From a checkpoint of a small transformer trained on Wikipedia: MLP 192 SwiGLU, 5964 steps.
Each number is 128 + 32 x the weight over the matrix's rms, rounded and kept within 0 to 255. Layers, rows and columns count from 0. Numbers have three digits each.

# layer 4 MLP up, 192x96, rms 0.112, rows 125-173, columns 0-95
125131091200160117121097094149117109093136188071167115185131173117117108063148138169139156159081144167177108118106119179121086079069144125121100118115167111082133113127136084090117121181158145143162122116139169153101100091089178132182150088107194069147124222155068120121147137123155157109
163080122089097162138150079198082124145161112089121119165115176064144124115154109120152145148130172097154084108097101136149135098132163144173145129083157143120157112112164157124145098119145139151080067138085093196165087118100173163098127139127097135146204105102149128164113157105151114184
147121121153164114113125135158107110114197092151155159104107141075133084089137167083168091132175113087119077170110214110109088143156121122120105110112142109117101145155162183098159121155135116133119128235162122142143111104114142087142113127146139124100123163191148153143099114094132098108
153105169103125121166099162160125133123146139137156076130123176087049152147116159223134100084145093139153119224110104192151146122149107101131065149105127189148126086116135159152147107080107184163133150068087125176113105127152107136122048158092139108092159110095054138069131142148182091140
119071119097122126130132159144155119136082119075032216114109106175146159131140119097102180133110109133107116093098143115099158105143193090142171102141158103156118158136143152156102163191180128187088128091086111138135128128103072064136122101120084161111167106144166113113140064169097151158
133141180162171116118103109140139145096097077166143211140065132162110107093120074159135171156139198089105142151182084126190040092086174166131097148111040109124112117169115066085094142121192078102112153119092135126171119097156107111162111134148134086147139091136049110140127132101165156157
093163073086071136077202131153067123192126104094094140139119097112111170104117083108137185155171150141043174072115090140116107175132184170101099171149164150131101095113163115120156150126138093154112112091122101187148081131154147171154138021121145135105092091119163090135152090187121105064
161098175105114126156129146161097172134158143111143115096138098150167123104078146158101116140109122127164116133100091079103117132065127163139163159131110185033144065199147179173123050121079122149071141158140159127139124134121172138132138128124139143101141154152063135119095164132123087109
123151161146189112194109073107093101095121115154125090096103161137091103072121143156137095122101157159109092130146117087137111170091094158147139173130156074106103148139147098113063084154154161175098131092097162170061104177125155136092153135101120084102181184092187111101125130150151123138
112106116127076097110110130141076188125141098089125185151211123149183122106067111086120130169156124137105046112074090127152155110086140149130099158154165107097175099119142052090132167128087137142111166137125079229122149139123133175146117165121102131105136115135130142130147092120143077131
149187142113136109101133148114130114102196106049181177115091163073101163074102102094140196099102105137146134121168142173184151142151120144147158121127141142134138115133165132115127136120154141106097067085159111123176169155083125168161108172145140129138057075150112112070187134067100150143
170119154101127157138108109134157089158126147107106076098150116090147171140120174122148090117103138071131143141066116130146113071153121141128093124118140152148118128113150085143124160131183061078163189126137078157176121141113149084166109157198110142093193125142098094143125098107149091155
146083142114166169140122132148101125092213109084129106135117101103157095116130117136133091175123061104079090104125113148139119141147108147088065114153094128155124135212155161182134123133149111082163118154108163130081056107085161192114127134146074129111101122132105117124176142161123116139
148081122125108140176140128111118078119153059167094101085115145119103148126062130145196142138080134132123131081166167136107112127152108119111097087179148146071126167140118153177091132138180093175136171105150135147152185122160077113101174121158143104124151123193131133113139067127080140138
172116142132112183146090141089057094155101131185134084120129101178102117168159091148134159184125131147167129124112094114127142114145151127143104140155151131212137159132144163117112099108145100177107054112150143102173154135088128126140070144074106102166133094154101120078112091099127167104
139086118102100179168168147132143114115117103130173104093108128110119108142148097130125108131120136183103111089095173088075116117205204157149142148160163164089190105129120116116105104155105141091091134122032140155131167098102074123187118097125105162121136113150172182157205125144141099128
102109139038121104141094096169135158087181072062146177149068112144126135139083125186172143134120106131105111170159119193129104122093211122127090199149128141072112126147095114104070085146170168105182105106148116148164152107154177126155123113103105085107092138093169088099192163156097108088
095131147095056137163155150127146131177099104118179156103134158155163134159158131127142124141078071112107109137161137188151139150103101170148166106051078089149156073166128136101162128151115146147099116084140111118111145120126152123162165107159123080126115106088135118111148119072138178147
093123185125135187099142147105088134198120098130129211166104112172135140155128084155125143075143123147117170090154079194183124093156149140115187097114090159136104114078087148073129174097136181153148165151133108138123114068140083151136146108103137164119119059145116108148090093129159117157
161097145151123112123155144150172159152103140132108128166159152157103177155075078170149154138113141155165111115091155119133126132110158133120187083101098066053171099143109111078158109060093061129129149102137182074131124154174047132122085093107131137178142075117180140111085094190138142138
117077108110138151168109168108132148145088069172161121142050099166112099111132128108102107180131052131135103113147076091131111104117151162109101125146125112089168074120128149096161145093186189092149079129033114164083194137073149160115089117064155165159128114155166101162165176134150118150
168110131169121157151120110183141118119101074176151107120050136213165133132110095072115125121071079134167113114202168132133079153139192086176101102112125110135140114136129144122168080130104101087131162107080139049163139146151124150152119104213166099109166129158170120125121129085118148093
203048124119097073144090124171158126106127168128112118129141082143186145158104173118107107134110150086141078105172153082112104119078124189123129063156051090139096180171103156139152099100120129137189133168079123137137162147131110132156158116112141135148172171069112167176113131122051117096
175076151144076082092100094167126170175123144131097139064152088085146158104102138096110185133121142092154110154155099116164172134121140142122126116134127132179067117103202140118119084084121144136117190159118100163141182099121110147090152115125123140104141145138174165100093135198099118091
144110177102109099150102135080160083140124167118137168072176110146144130147120113236186159120134137122109144127139136073100104147135084112109171098205168132133160087118140113159062106110143150114097106126099122132094139090164193152150104138195126139123181135120117055098118135117148158164
170156061145140189169153137137120167102084160135116067115107136149130150085151052124195190124131125117147070154093134159147113140145105104166134125133099169141110118174084088089151153175082089098072117152071121182090102122077186111092153152114162068123152182146124122146155115099091132060
157087107170112095121103149116136171135127155129111154092125092125170139112065142131054156144154094124144117175136089103144067141101117161121121073159107152117147128140129126106145126125110139056188158030170132158059106107124123085080175169119116101138109135108101131128129144150112128157
119085155147113116167086153122082075183157140113129117143109170067113164150106071148126128168075198149166168111120111200145115098142127151150123129183155151100132129042149123131138109157113188087124167087054084090112146123116130113170100108125148094109104098144099098181168112096146117163
090085152176093107115168097134102110135115129129129129143126124127123103153148162145101177132195100117146128082090191157163115126086143102137187160093116087127127169064155161142074110129129151055171130111140078165151172151118065136086097111098129219146107125090130160137144127131112085092
106141165159119102149141052136140179124122122106100143207131134163152120110156119165078161143183105135095141132111077083142171101072124124197118117106164133130127140105083093134136100128093147145109133148133076163129090121135164128116153104114104141136148100113113131138098088150126208122
147088085079104162142153178162107162115144081111138130079146085119092134137128123079081177096109228153150130129112072109159125111122175135063109123128118122099143086142183074110125132158107181178136150098051169175144099166147135117121073213091104159182088123095094150123154123120103144122
127150132079175139155079161129106132169044159141174103172125167083063139116096111185118154155152136178122085141114102184170168111178140054123117165152135097082113143122150073131195043112145123126119130091122109138122091148123146194086087108071151125138086103103120117111167129098173098117
104145106097058181148129102131107122097119131111111138132116179099127147178127111128109152146131128201136151190096109127177097158177116188120103153136188096103179118143140174179118170149127193116144093123168138074111053145122155124120114183071111126109122115101067158085155123145118093120
145143142132192107153151059138084112113130131126161113092107122162141177058100154148168110145142134115108147138151089111133101152085101088108042130147134170178091137147149149204055088128165169180097154096162077160105109125180149187101159119087115156168148120094136122137147063138143152141
178145128121096119108115187149139127136056120135140137076135078126163168129114124160163124112165171113103132137133128134147088144128061172079159160212123172132190077117147102137115099096166149106155143105095099136115155050158171055103137158072112129140098121106161072160104125149126149134
084179118178135134144134083084055148132135120123153125158145133200059159203104066117124138099130117100106157168138106106203151114148112108126127157122183120084145041115120169088101149121085151155097167126154088119150102063118135164173148107194155148167083121129130103091166125053148174195
159112108137148158130136138093127121116151102166158158117100096157117139135133137109051076104146097113170106105107135081142116201122112127095144121088103138134172109198129162099137142131166124070139116144154174072141179144086119172123125188121118054067161102121170108091151088134140127119
141161067158121083144098117088184084118157129210128096167088083109161167121067130208125119118166123157092185059105158197081129145064136148137145205076128086145080101066087091162132109139143123145174082152090124144109080106158134092119125180129169121179110170128132093145127163078126090103
174178049164131101110157125129096133106143154087099142128086143092130153074119166099151134092135128101170125123167182164112160129191145139082073072097073129097156167130221102142133131127073101115126090115152149089186137110145071126095162154179098181157144190141186177162080101176135119114
051148083136120128122102111098149127120088175109112139119168154174122083119119177106120138037180137137124152152162180166182123098078111148075153094071136113135161150116116147120179186182154126030097107153177175098136098099139141168135159119132138077131169143096159078079090141141173163115
095128119121102156151101119144145157115157100130136104161171110137161016129157118163172095086139127106126168203102128153115143136135097106141218213104121104112126151127076110120100126116119125161152138099141124112147061119082152146163095135146137165113156074064107125150146135092157076118
119127148128166088137096117193098165115204158127101129122124190152174137125104136123078125146163122154099144201134114134125091099159107168156126166058159093142182128112112069171152152117129163112129094118121062184092124118115082137137166115108113175092156101143159111153106136100128157161
103110129133132209121141141131073128090154074121100162186075119148131117138190126147167158129127140063135212119107046121156090114160167107084110122109109200123109098114156109122119155155146102138096113136166155121078083079154135103082158126152096086139112118069097129159189097127119170178
141094069172126128113089172064186079119067109136102174177157115118160142142104150093074156074100138159122103092102119126150162150157115120108170124116183177084119132147161083143127206102134102137183076194132170113133152155104167082136122115102131133133112129088172127155154105176169151125
157057137122185133102172205126136090167078137199165080184098148090082104111115145128141169134104150087175121145134116153175152070122142111026086138142121090101119132146144083145155146120175132105184132101138104135162108081101097130121125121120164139107109134098164126138168149119113150141
100129140134146104149186111138186093096113128096119131129114169111107118061121162089150122099126127152057191126142112087134153141195134188102108131132079122137155137126134128110123130120117112189087075132095103118181141096161194137075165121107094191162135134105144093133150095134139161153
140152091184132148140103151101129172128070134121114096077162133113121157140142148069146121109104135104119112117091125084135173165124070133187143134133093135140112173167085151110126075111076146089159112043133067155177076147122070141124181155147112138190096124139139117160163082209141110111
096103128124114126088131176113153135145105117125088172132107135112144081143129128140083067124080127135169117166099160157170122126134061078126105126146140129140143163160149179055085145137111119178112181106059207209122082127074061115125151157133145083125143119124148143120182155125180162210
131101152160123135194152066082165124127154117176125085130152098072102127156176093111104142145068111160091108124121133188053150122139118130142153114147152129112151123106120132084184087130172087147132107126104146107143126147139133074162160138133184134160101139140136135202102097184055103087
# layer 4 MLP down (transposed), 192x96, rms 0.154, rows 125-172, columns 0-95
115080124088154107131072088129143164115193082158105036128134150160124184102153133153172155112118139143147175140119140214134070089142174139176121131146111085109163149098095110143112153148094152175122106117093154103084154105073110097063075136102143059090148151178148086159119137130159187114
146152159134166135147144088144162152107093159116106067156139150071127108141126132129141112145175110186053178132133141155078138089115137146145098076124105147118148119128118058163161147149161116144176175157143125092164111126159074098099100075142191091091076033132148135122171152136152120096
117119156113091123086132117107124129089131146116109101092078133108203100170139143085144124082180104105109151077161167177111154130165145135124162111099136131166165156169100133174156126150115150111101097124130166118129082095165067113076136100133125152085161201106131136114194113098164104129
105138131108185146093178134121122079146148130154117151146124045150139150193146113177114064094060122099175093101065108161134128082067163222081123099174123071094137132064153097133156116152122136195136148102179154161100151168142082094152149153151147128119151115120118080174133145125080104168
116139065180118145145102112136123067111095157048064163136125169196159145095108118122123086107140187096068157135160063140157068125197140098144152083144141119157153137143120099097154161103129146178142150147156107146139148070114158156148106127103158113078123147179098106158091120069122093160
090142110163137138123171168135149166116150105122093157150129171100127104080100118177074115120123135132169169140036195092172164106083147115090069165168155135146080181127192111136088126192035076150128085153135120088154135143129127171134154123071108118202142107114080089151140127137138143119
142090116105127155161152215068144094089172145092157126151080101169128209156201149137161184122113118141128110183118112112133244133153168109053121144145087161099112110091149083107089119026117069096157170150112119103156114106166111122120127149131109139057120084166128155133168082120107148132
140125115146103155126094220115127108111097136111110157125119106149122156137120175121140100107132172106170137113177144091185156159155076058091120124146105148164119151108136118102164161163154122176142128190114094102107089116103086184070133159139118124123101089111118106153118097075113134184
069197088151135140148195161100098132169134089148088180145089165147118122146135175136174113122159184073107142101077127182098218165118082081149134114095151093147155139128132074155117098154114134150169071146144111105203124083118129096106127115096105108132094104160168106126149133132110095112
145115168181125159113045135115165152154110145151108157122188036104144067152146157098112099170116144125151125144108118110188175186107125078076112179092192103131078099132140091178157137172081146081109142127121155105085134133122127147088143104142125077109169144129092086127101101100182131153
153122119143105127164106143071133107127138199138162124113111117000146107104127141188132169081160162064107160117131145128104136105095107153117111124115075133115164141178054142108124156100146175088109067113143074184142124152076151120162188135127182110110109125122172116163152159119125136132
152145117157067160167095105108134108143102152119111097078112138094253163139104124167141133099134161106145165142106150094149117125133127121097114144108156095096112112098124161081082183141183185141097091153146121141136075130101114098174127116073100124145187138152148119110177077109104131178
125061132101125091139159173108107139065191129128073136160136184131135102163166128165114186100156141176082070086130103084178166167188111102091169110170147131134158148120131111126087121125108166130118128109152138102157095123117138110083165108115173111130174087065188141135157100102108117131
150116175129147093110131134089181216114128157095120049120115111115134105129134100148085131105145140085103097131144117106131066128100128115165167124151148172137112161108096177098122136084122139163109152180186157171132093119154135119126113135052111095143166154157114088146092103147164128160
111131121148184108161082160098103168122125101174154201133156147129149068056152150101139159158154086148096113145165107092134161153090099068118120150112140135089069134161095134159098169130099075118156106168143161091141150137129169127145071117137103105117164110098084126135131132163152144104
107157096130142133145099142101129119114099133131131137151141160039100171049129153136175140130187113084147145147135139153141057154112145137072123164104152165112147107159079079151109136098119115104076184156107127151177130142110092130116136091099137118133179169057149099190141142158181046103
122093066111110109169130123175091060147116137151136144195121181095106168139082182115107101116157139102113140161205119177050138089127132139210135117043104180115228098098154131136107102094076138137056118106125104113095131135110120093105180127140144115155116166132144190143132121112131127127
105201154079115171117153059152098124130181126139122104198165178139148160144095122101129171080088124085108143131094108168105117136149186157164128112112110163130131163115131140138131100168155117098110130123137115111138132079101131086110064136175120107199096127158123114111079084093123153146
104152147145121107132180057096155166100159134131054152116188173166085150083127093162039147163113084130151118185117169117093083155102135130096089120142132128090120117103112116125156132091083124095107133180101100133107095227134154126185196146095144086149173099112125182156140136169115142113
133105131147101143135055170147101103142191114121120139123123112074154111105195114152130158102127113123107154133155128168139129102084060124188087106106183103138085150087130149162168105178092154123118076176140152208090172122149093153104102081167158121117152139091122122141136062082146102170
134072131104118096138122090206098151112115185097108120134124105116072089158120149069142126051111164151125090203125131106130209105081115133115134088122152122147133125194127158144109182106086063160138082084124142131181099159186131137105149177158186091198145096184139115097124147085136147098
090096152160122104123101097135154059071136152113103144073141042097110170095159141189143080108094186180115129123127140146113172099152098145129151089194086152096143114140144120142160120103131131136114168173100139141194145090128183159155106080164105188152069113146088068148111118132140165188
118146100183091175139125179137149122111146121171066111122094121187148099120089110068125108159108116166138074196151143161135017123088100151143089133102087104070151181098129153178123122135139088127161139097106114140169127200115076090109146128084122142163155172137198203170133125131109098087
115131066124122105166130177127124146085130096154210106152140133133129111072137071204135120075149122145146119133110169148095113060121153154069087171122189104068100156101091161125155137113133157111114134157114147096184121149147169115160082161132177147141124170104127123065109170155107105130
147163173135174101149078106138089178111176154101102085085095157130161147115137168075125137087138105133114110176094111122132158079111132080119125119115134173070139195145138106105120155143110050148095167078130145077124120075173163112106139189158151116148116174140061158104162106122122158155
097115135092176138116066151172059155148101122140086142133151149117091106125161124171124191161083191128139144154101099179155153123149137112147074110155154111111081143145079060161147194209056111134128132104121124148129141186130122133120177097112112093190086111084152104180120133096107121093
076122147104136141153196060192130178110106132154098114120134134126139152160126159100121158096167142120186151126089126173095166117144107074118083161105072141150097105127116145091123108111131157084097141150155127138144071109097135150147130182179101107081148151150100108145125109131111185083
101072147136134151130123107130149112169108128142127098155114143118172032195097115126121135141151171145132126078126126143123137135115166120139200123135131149144093132124141097127163140129115128172068157122216117045096140074121121146149111130110179073140123141144147054141183117091095137117
161194151103136148169075131158116154105082134114087169143124134067136146134121146134102133141164169143169103090117109097117112140156192098121153172117098088151155147166104148125141163072131102106200140114130135103121040137088110105063091157145130115113107173170122096088139113134114118172
188073148144133155108086135133162120094192133132102091150081102151116124190108121075115203192059137109118119182179102143153122140134129174131142112185137107122085120100120135133129127081083144092142099111157122140159163085130103142110104145118069156063124136135156171128153139110148114140
111107145148174093136153083119143127075202192158139113073132158135081087131081146160105165085112144137104150105102135113083114112176095125195214134112111181106114173073155186116125105182107082089075109117098097125109124170111146128126113134163154159146062144176150127179134092146117140122
139176124092097138161126100115106155102178118146052149138136141116126103124103142091113067122106080100139168014120063114104154150132158169168136185106134153155138132155112086124122091159140144176108154114154103121138148069107156117108172139152183067159063141095122103093137169185134150155
114101140172130216069095147056129117122106092129068140110102155119154198112128154155148130143131107099142127097150112081170112134163091162100066125180102126152145135110147121068188113148101146142134136131201137114073150103127201098131125115090144115164063161170140097131115137167185121115
144140066108153117073136137122082154130158084117177141065118128212127088117127157093134072042125181181124144147096129091114185139129118143079145131078133114139085112142130150104169163090128145125135146110096148125117160132136187115073148136195137156146138167176123079175075151113096147136
133135052118100139155148142089126131088075089077162086125187130085112107187170107151153175114171180178171146132080139148117101105119121166140109137155104159151141086124099115141114161169137124118114129181145107085158117061158165113093177153111098112167050178114122133134166136058092131146
075128175194144151080145092118127111138105160098123131178151127153172101097112117151094104125082132086137140083142145145150167134154128071131144111114196091171071157078097065148154192135125188079175040106169081142127169103180129186082142147113121114150105101147131130115156092117154094178
129120177187188114118130101154118151078164084149121100094080102113134130141139107181126132111135205120100145103108118171167109134150109114079160132156071159101116120129151108127101089134170156112141137144203099137164130049125139161092091062113121113160129124201140085146167121103118127136
133140062165081134114132122109103098052115173089150125175145129157149135122195143115146108127071128146156156120115183202172035134155128146169146175120187055129085095045102054175140136110142119094116133151135144182181117125182116099112165135119173087097112127116130136161136100069149102128
093086154136126126090092144111161148114104143085162110122144090099162101139106141234134162153153098178153082120131127187155091058113154121167157100143133098198175089125099100094115136122186156137094092118165115195149108082162146067141110168099155085081129109135112152160142118128095085163
170030073153138101102186079185149091055187139132168087164173083182188128108171134089112134108216131101151137119100134140125152138113133114093165110184149154110088132107146112143138153132158159095118171154087109110165089158120164154119138129118149153123094096120122137104188051100076109107
165172100105154147183134134137115123160094121105107102134090144079137057167154110122151128171105159055131160156122149176150115167088136155165135078087129138144136159158141196170145189106103120131110143132089171084078133141123107077152150058115089127118111102125137161129134111083121078149
093149097161135098089113134110097090160121130119052099133089106145146160128177119160160125122124125141096156120136135157149111095184130083150141091092115143150142098137123163143151105211120178148189134111142109129165070109103112131141128155200062155123183162059120123137110155094097084135
181134164125158120156112085154109131071166143169160106090107105151129086107087136106143097098144182087162150193108161121099168184102133144148165121091079099130129140111130083103087085059103108151108126166138119104117075206087097162112109140155128208169155197121091173119114087188177173093
102210085104079117145174150080100069167102139131091143096136109125097157111101092161150151164110112099105137144119127127170206095140155121173145143142164128101141095171102105049085165083127133123171217152160105139176111124116123148170172190094116114129138138112108149097074135093109105131
128157133093055157157129065172108131122143111139140206084155144099125098110107121148110106155084158151100146129094090129058115152124150154119103127104105171134098139157111082126138079179134102110127156146106139107209119183132101147158160149152147139197077111138162124117088134159131157122
138181105115119093145170081061104156148122132149078156131100133130134146199131178126153068126142108132181120157104144160135120129147110107074135149114111154103150186087139128128144095155162116151091140126113066196130078111114176107108136164099170097144136102095114174089096132134099097108
101215124097067132101171127123084103128087109130112091177180099080100134143066097122120121104107105122127127130164135143152076184063114168137152180099145189127132164132133101130098131145134154134132129146141114175151109108095129148077194091139163137155165154056094143158124152183120102077
099099127206181099115088145101188102142107082182123117178159138111112116197141176141152146121115169138099066144134077161106165107124077088129137149123124135139170132074135160121146149119087067130162121130210167103152111145093094114104124134073078142116173100144114132116172050082126132139
# layer 4 MLP gate, 192x96, rms 0.121, rows 126-173, columns 0-95
192132128118143134202148129122154102165120043140137081132073110104144118157169146104098080153159132154105097126146105225172087119167151141147119130158197157125140114107096073114117100120108151124121200149093135163129156184157155145107120088099156138113159108104150145083108144136125149154
120140117096137117088182077150121117146168173118179091129176110105133099162091061101107132118103152141112158093105108120133138130106119185150119129166136117141153136143116132147167127122161143180173108073150115123168139148187102138114161122144109154185105102103077084107143082149138079115
136113101137166083160178115111101062143157213169099133110168065137068104150161171086085123083147096162180138120136117132243094124151124095084118127165207125165093135135108074122161118149097097202155125140111068161130080151120104145101127150135068099142152079119103097132120149164079108158
108121132125106141151109141098089162089206112117109141151120168135092093113084149091089170136148194109114137160122093115128135124079077103133147071163122088149127140165112129110119143192100097137085189103109153102118168123161140098130120154161143160136181175061075149115107109163179088109
101135141098099169120138104079138129040154108105128141136144158171096120119180063157153073127121086092094121134117139110134150094069156134100194176106175113085160123139135128112154151150162183099150073158058148098143140164131120159137161133163160087108161103159145090052168141133150127145
130170084140092057157134140128166171099156089159042134136112145126138120115136139145109124094107094079077177112146182136174114186135123089134122152117110144140090108112126112137144184231113147105119094127072160136140146156100130143129096126100148110142205166119110115067130152197148121073
118169144118163099243163137145127115127134122087124115134093118076103159083132129165154172086147084146109095212118083139139120140120151104140161152161069144121149141209158134140113100165110174059102087178108107093116123093142161116118134130194135106129154097131139132059181117118176098160
098139143128094115124172123175102118158087139082130160151161105137101138125086147095124179104183119145124180107162120140137166033095127099114179136125087147102095103122071114137180126064140155110182132113140122109149102128183172134116160090094116174174126071125100124140131095161121157164
123123131122143163138187079105130148161149055134177071088127097136118084127167084127200112113182199104157098190110096128177151148132128071125129143158117127127078125107123117108158126083137126191087097171140116103114084120118216156112064113109161131117088118063150087117113146140133092080
115108117158151132049147110149195173119174088105083068112111091122116121099092137101131138148140127145167076096093119094182106125123142107129205121142160114142170135135153149139128134162126200125104114135119148156126151123145147164072102130151141139126121090066124127075128080083146199130
112160173138093089104125147126125158117151127118069136082147056132103209104064088109111124119166095176126119201103112131152089100117094111140090141126103099124179179192100140131152117096109117135075146110107144134163168121161110148172130153099145132136150131157181070163130149166113128102
139203154101106117154194118124115193120076135113148176113161148100073167109123144130143107125137116119090131175138110133127118096051130127132125088116153031170122114124129089122181061106114085155126094142134141148087143134100095110082143156131150142166167142119112130111044145156097131140
107159086092199151112120116138091151151104141202117178149105088116103139145107131153128115116103149155132108122118135134125089131110110162217120126119171154169060104102104130156098087094042169130103134131146190102166081130102143150118156096156103144127125111095100106124098134127149160102
124118136130149107114140110071131181121134156158101153103155070118065124164092119198094132098165100127193133160117155151138125126121134172094095176173094136183126193070138080157125133140116128178149138145145140123026123126106121062128177148101136097154151131115132126140107090124119123093
135142127179128125136110110126167117112118048115122126179115121094069143168134176091190131126109108077112086163087162126161191101188117136125104065094112137149072133149153053106177143156177076093178156190141115093120082195124155118118133178104144124087093153056070144151101196090152140186
179107164125091160163170120127186109123120099119095123115187147154169096114095096184126111125112097156134099166130106139136098105202148118205082152160173109134160056195164087143078147126096168165111123099094068170154094164128172094160107139073104153156104062101094103116135247076105084157
132066144177134087171116108166144138120122141127089111114085094116156129172151137125183146064133116147146139074131154165072155142166082098150118105152076158096143123103142118086132130132133126100110100078104165144184160178118130065149174167117104145134188175130131076184086120147117095103
145100089155102106182201130131142177188145101140178122092192111049163113114093133130131126143153096104143152124186145100124135140114168077171166153065126107138110075111077118111157144078140106148155087112125111103100136125163161076179121098141130145140083123144133054075122150116095135105
181090150079137125143153136126174146161087165165102208176125159138107126159121161132158124129143173097162129117122110105092153106138141117126168112084093154114164121130114082142152066086107104106128181086148155069173146137091192137143105054062149127150091183126201150093131175096117102126
108109083121118112187119165161161116126141121105099118125130085126123126108174132158085109151139122130051122151061112157137146095131140106099149161129131156176132125146053096179102124101135183110131151101130068154101139101086139123159068105065047133110153118107086173101213190170140175169
109137176155092065127114094137152183174142114178147125121115064154131092155106140088064164177179074158158094109124105096106130095134166127075138177129105191136119170131071063144125124122143139147150123109126187089150116153037124137189129066135116149174088119122132129140096189127091101145
130195131130128120142159132158216164083142128130073194204188063092078133171132108117135105155085144076096157165213090115169067117110080133133188121139147213129152098128125113137108141110155104100140084171124184170080125196102119118115098131068168137150065136054109118055119152115149125117
209136164081144043076182133105100186106113132142160134151108125167123168164120079162158140122118137085139103134096096103184112132097092132117116116141156156145172097222081213090108080157102091135105212118124121078155109113076110098178152095120173171126160122089189166068118121130138117081
127117124116142152122114116115128123129137101188123133045162105145044195157153112131171109057131163063159095150189178122166073088152166115144104143114149116111139091088116160116099104158162190148092114108080126136097123181135144132136102135147155141108134134080170124112104161110154070101
096112104082121162129191064098111119143102136132093151170139086111115093095165140118164154130131134103142085162111150161137100120170185129144121131103120140193078090130075196037158150193133101158116198149080135115176184167114092093119130165138110125105116169098099184161131156144100158062
102129153116114132124175140161114104109171157132163203086159115126093132108146183073108122094161098139174198134104165162118123139092101101099171166158118144094185068132063161120161165162099176102114138072108091135168112120131100107138115118107117083138122112127163117093133131088112145179
170154130120108160144161129139120098113108070209080144153107117114152130076142170129174148092138170132159145056140190145119104154127142097160117068171134142167138133179133127104127137153144155161154123139152168115164132136096143030140153105139120097110107145083083107101099142098140064095
120156101173127093175157142135132108112155167127091179142184169141159141126117165150184120081124074105144138105108177122068113084142134152134127149101095127144146137134120118155108130103161077159180167138133201098097134127103190105185124106162109122132098132106113114095095140117089087118
152095157156104143104109125086185170117156076141117078112113127146136082149130098072139150150091092100155155101130071143174100081113120178147143133124105133122146097149143138129121152149171128082104120143107155139110134090156134151082115110172089111142134084133165134135144108108174144148
159122098145083166120134144143113135079110062109135082092144078112158130107132108149108101103091121123171156153094152124136087168152192139147083173205165143088120097158177089129110132182062133133159081122158120165094113183144102111130169130139116103077138179089136168098071128127149155111
164148175165092110106130108148136138173165132051053166169110136156132127132078083102117100171184148169157118114190074174136177099114116145167144093155125097120101116147099145121162102098149118160113135108073109131106165110102155127089072124069111104149119068025165153123139165096231111119
148148093127156145121141101088117136108188139076141103158203087121084110099094099151130144175140191070152185178079063119166181091121144098154155116094178111139114102145156121175164165094126087156133122138177163131069104155143127110103121092141109183147131143080048130091140121083221171144
090102163126154091116106126093120090131142094130162147099166091063129149174106108092129163085164127193165172160095102081211109135115097110083138139137056140067138138089127091126147152148154129164132117138122104117147155150182151130123143061100092158133083126118158131148121135206134065092
145088131108141136111116107173162151081135078167132162148135129177126127116122114096134110109125050096089084084132124139114134123132122073117181179187132155192139048087171131098081073173107142107135138157136087157124118154140111063165115128110154154072201142103107128145090158163098166096
131212113204097120111137143095197110098136121119068102172091126158165161123081107109148168158174074091090212145140127090166090116108095143112161104165152198109108172096111132140138131102162127123159133102084164117070113167144171086114159100072156151123084103094092096130136084129104081105
125102077155103136177177034111159173158060112157103105136180080123171178163162163121125122132132108142157160149065093112134103099111129133110171149199118131164075134090128126150144112099154159129142093137083151105164140111096154154166102142147074151092151103126100125112074137141108141163
116077110151134151109198138147158224126105088120148130113111075151116123149102108131154131125128107112127078162127140091113157107138114098131164128155142135073170156219124106084134110099128255127058118088107160109101101154083124135173085080109081167102167127176155163090172133114128108161
085178156150116189047104116116166092100129158092177117179140115157102124115114153116132136121130066153060136174078087136157062117162113134128063144190158109044085143116086126086155179181132166091165223185105060151091154213120078081142148081103097144156110135116157129140129119177129111125
119101166163131154186133119078126149143098155147122118152129112129116146148145120131167149086127121169172041105137155085061155087151119158166113140190132125061114121130131108155160083174204178126093142106046160114125162183111138155169132121088117087132095113088131171145180099137188127098
154103115143164075070139099139128140117145205148110081146186129123112135127074097126100114069142127135122140102132209128127144125133118104125091104200159087125115123087123148170130141113122159087128145105072118151121104115118091151132098143135171158146112160140138098110080205147136163109
129138097114101136082129115161188147145167172136141138115130091161132109140086078074093118070131071167164195143060113143133136151170104079108172083174098146126104164091148101119107184121132146169091167133100140129103165121097177109106107113109156123151134143164129139171142164125122152096
139086069099159127156144084102136174084100136118164138096070100154124050129115115114156150122142162099105135077053098134177151159135112119190139087133081127124117138201155124120128116107101136126093163098085139169085154112176137136154092151147130164132103135101082127124167175133145065062
125099141110122111195141125073078117116177118110034141095165125099116134116122080078117151099178091097139200160149103100137160069109137151187120113116091079159111113216068126159141138121121147179148155168090162122077130150154135077092114128104182114088085107155175125107131210137142140151
102142095143081100199114087163105154092159100162135137122124116098187107067124103140139066129132130131159096176045103187166132105148100144138114154135146119101122144164141083178127133102155143118144127155191085120088135132165120193127109083093115146105104124097126102142101131177187125100
179145136147177145139084131128098168124139085200154073187113137171138155092140100083099147114122160091146118105091112139128119113155163055105150098122091157124063141109194076158171151180123096151131127063118136128100131141134134119122124116171106118107145142127111078124105136149163107073
105078110131107117184146142143140152137201090113086140172094053129108135154115146091135067138133085125139099133150098145086103133115109142078104130117145184140077156125081128094119133151098091084160150128075179122205152176129149106162168117111093072122156210143147124114155158146112136127
100129159070123074144129150111121106100172123171085167133079153122055156102132121088142150110099157179075137187127111146182164149089149076091130104112106104103059173199124102189158166140139102135133132151118150074077193162145139158156126105116114116099119076154115142110083118073151098135
152132137157144082165119117086165135101119110171165139129102098123126173163101135123163115192110096185100167134119114120194153084143158110135108109136204145138117117097129105135160088134124144125159040143112153119126091113064125133132187085177110149077123109126112133119131172079089159151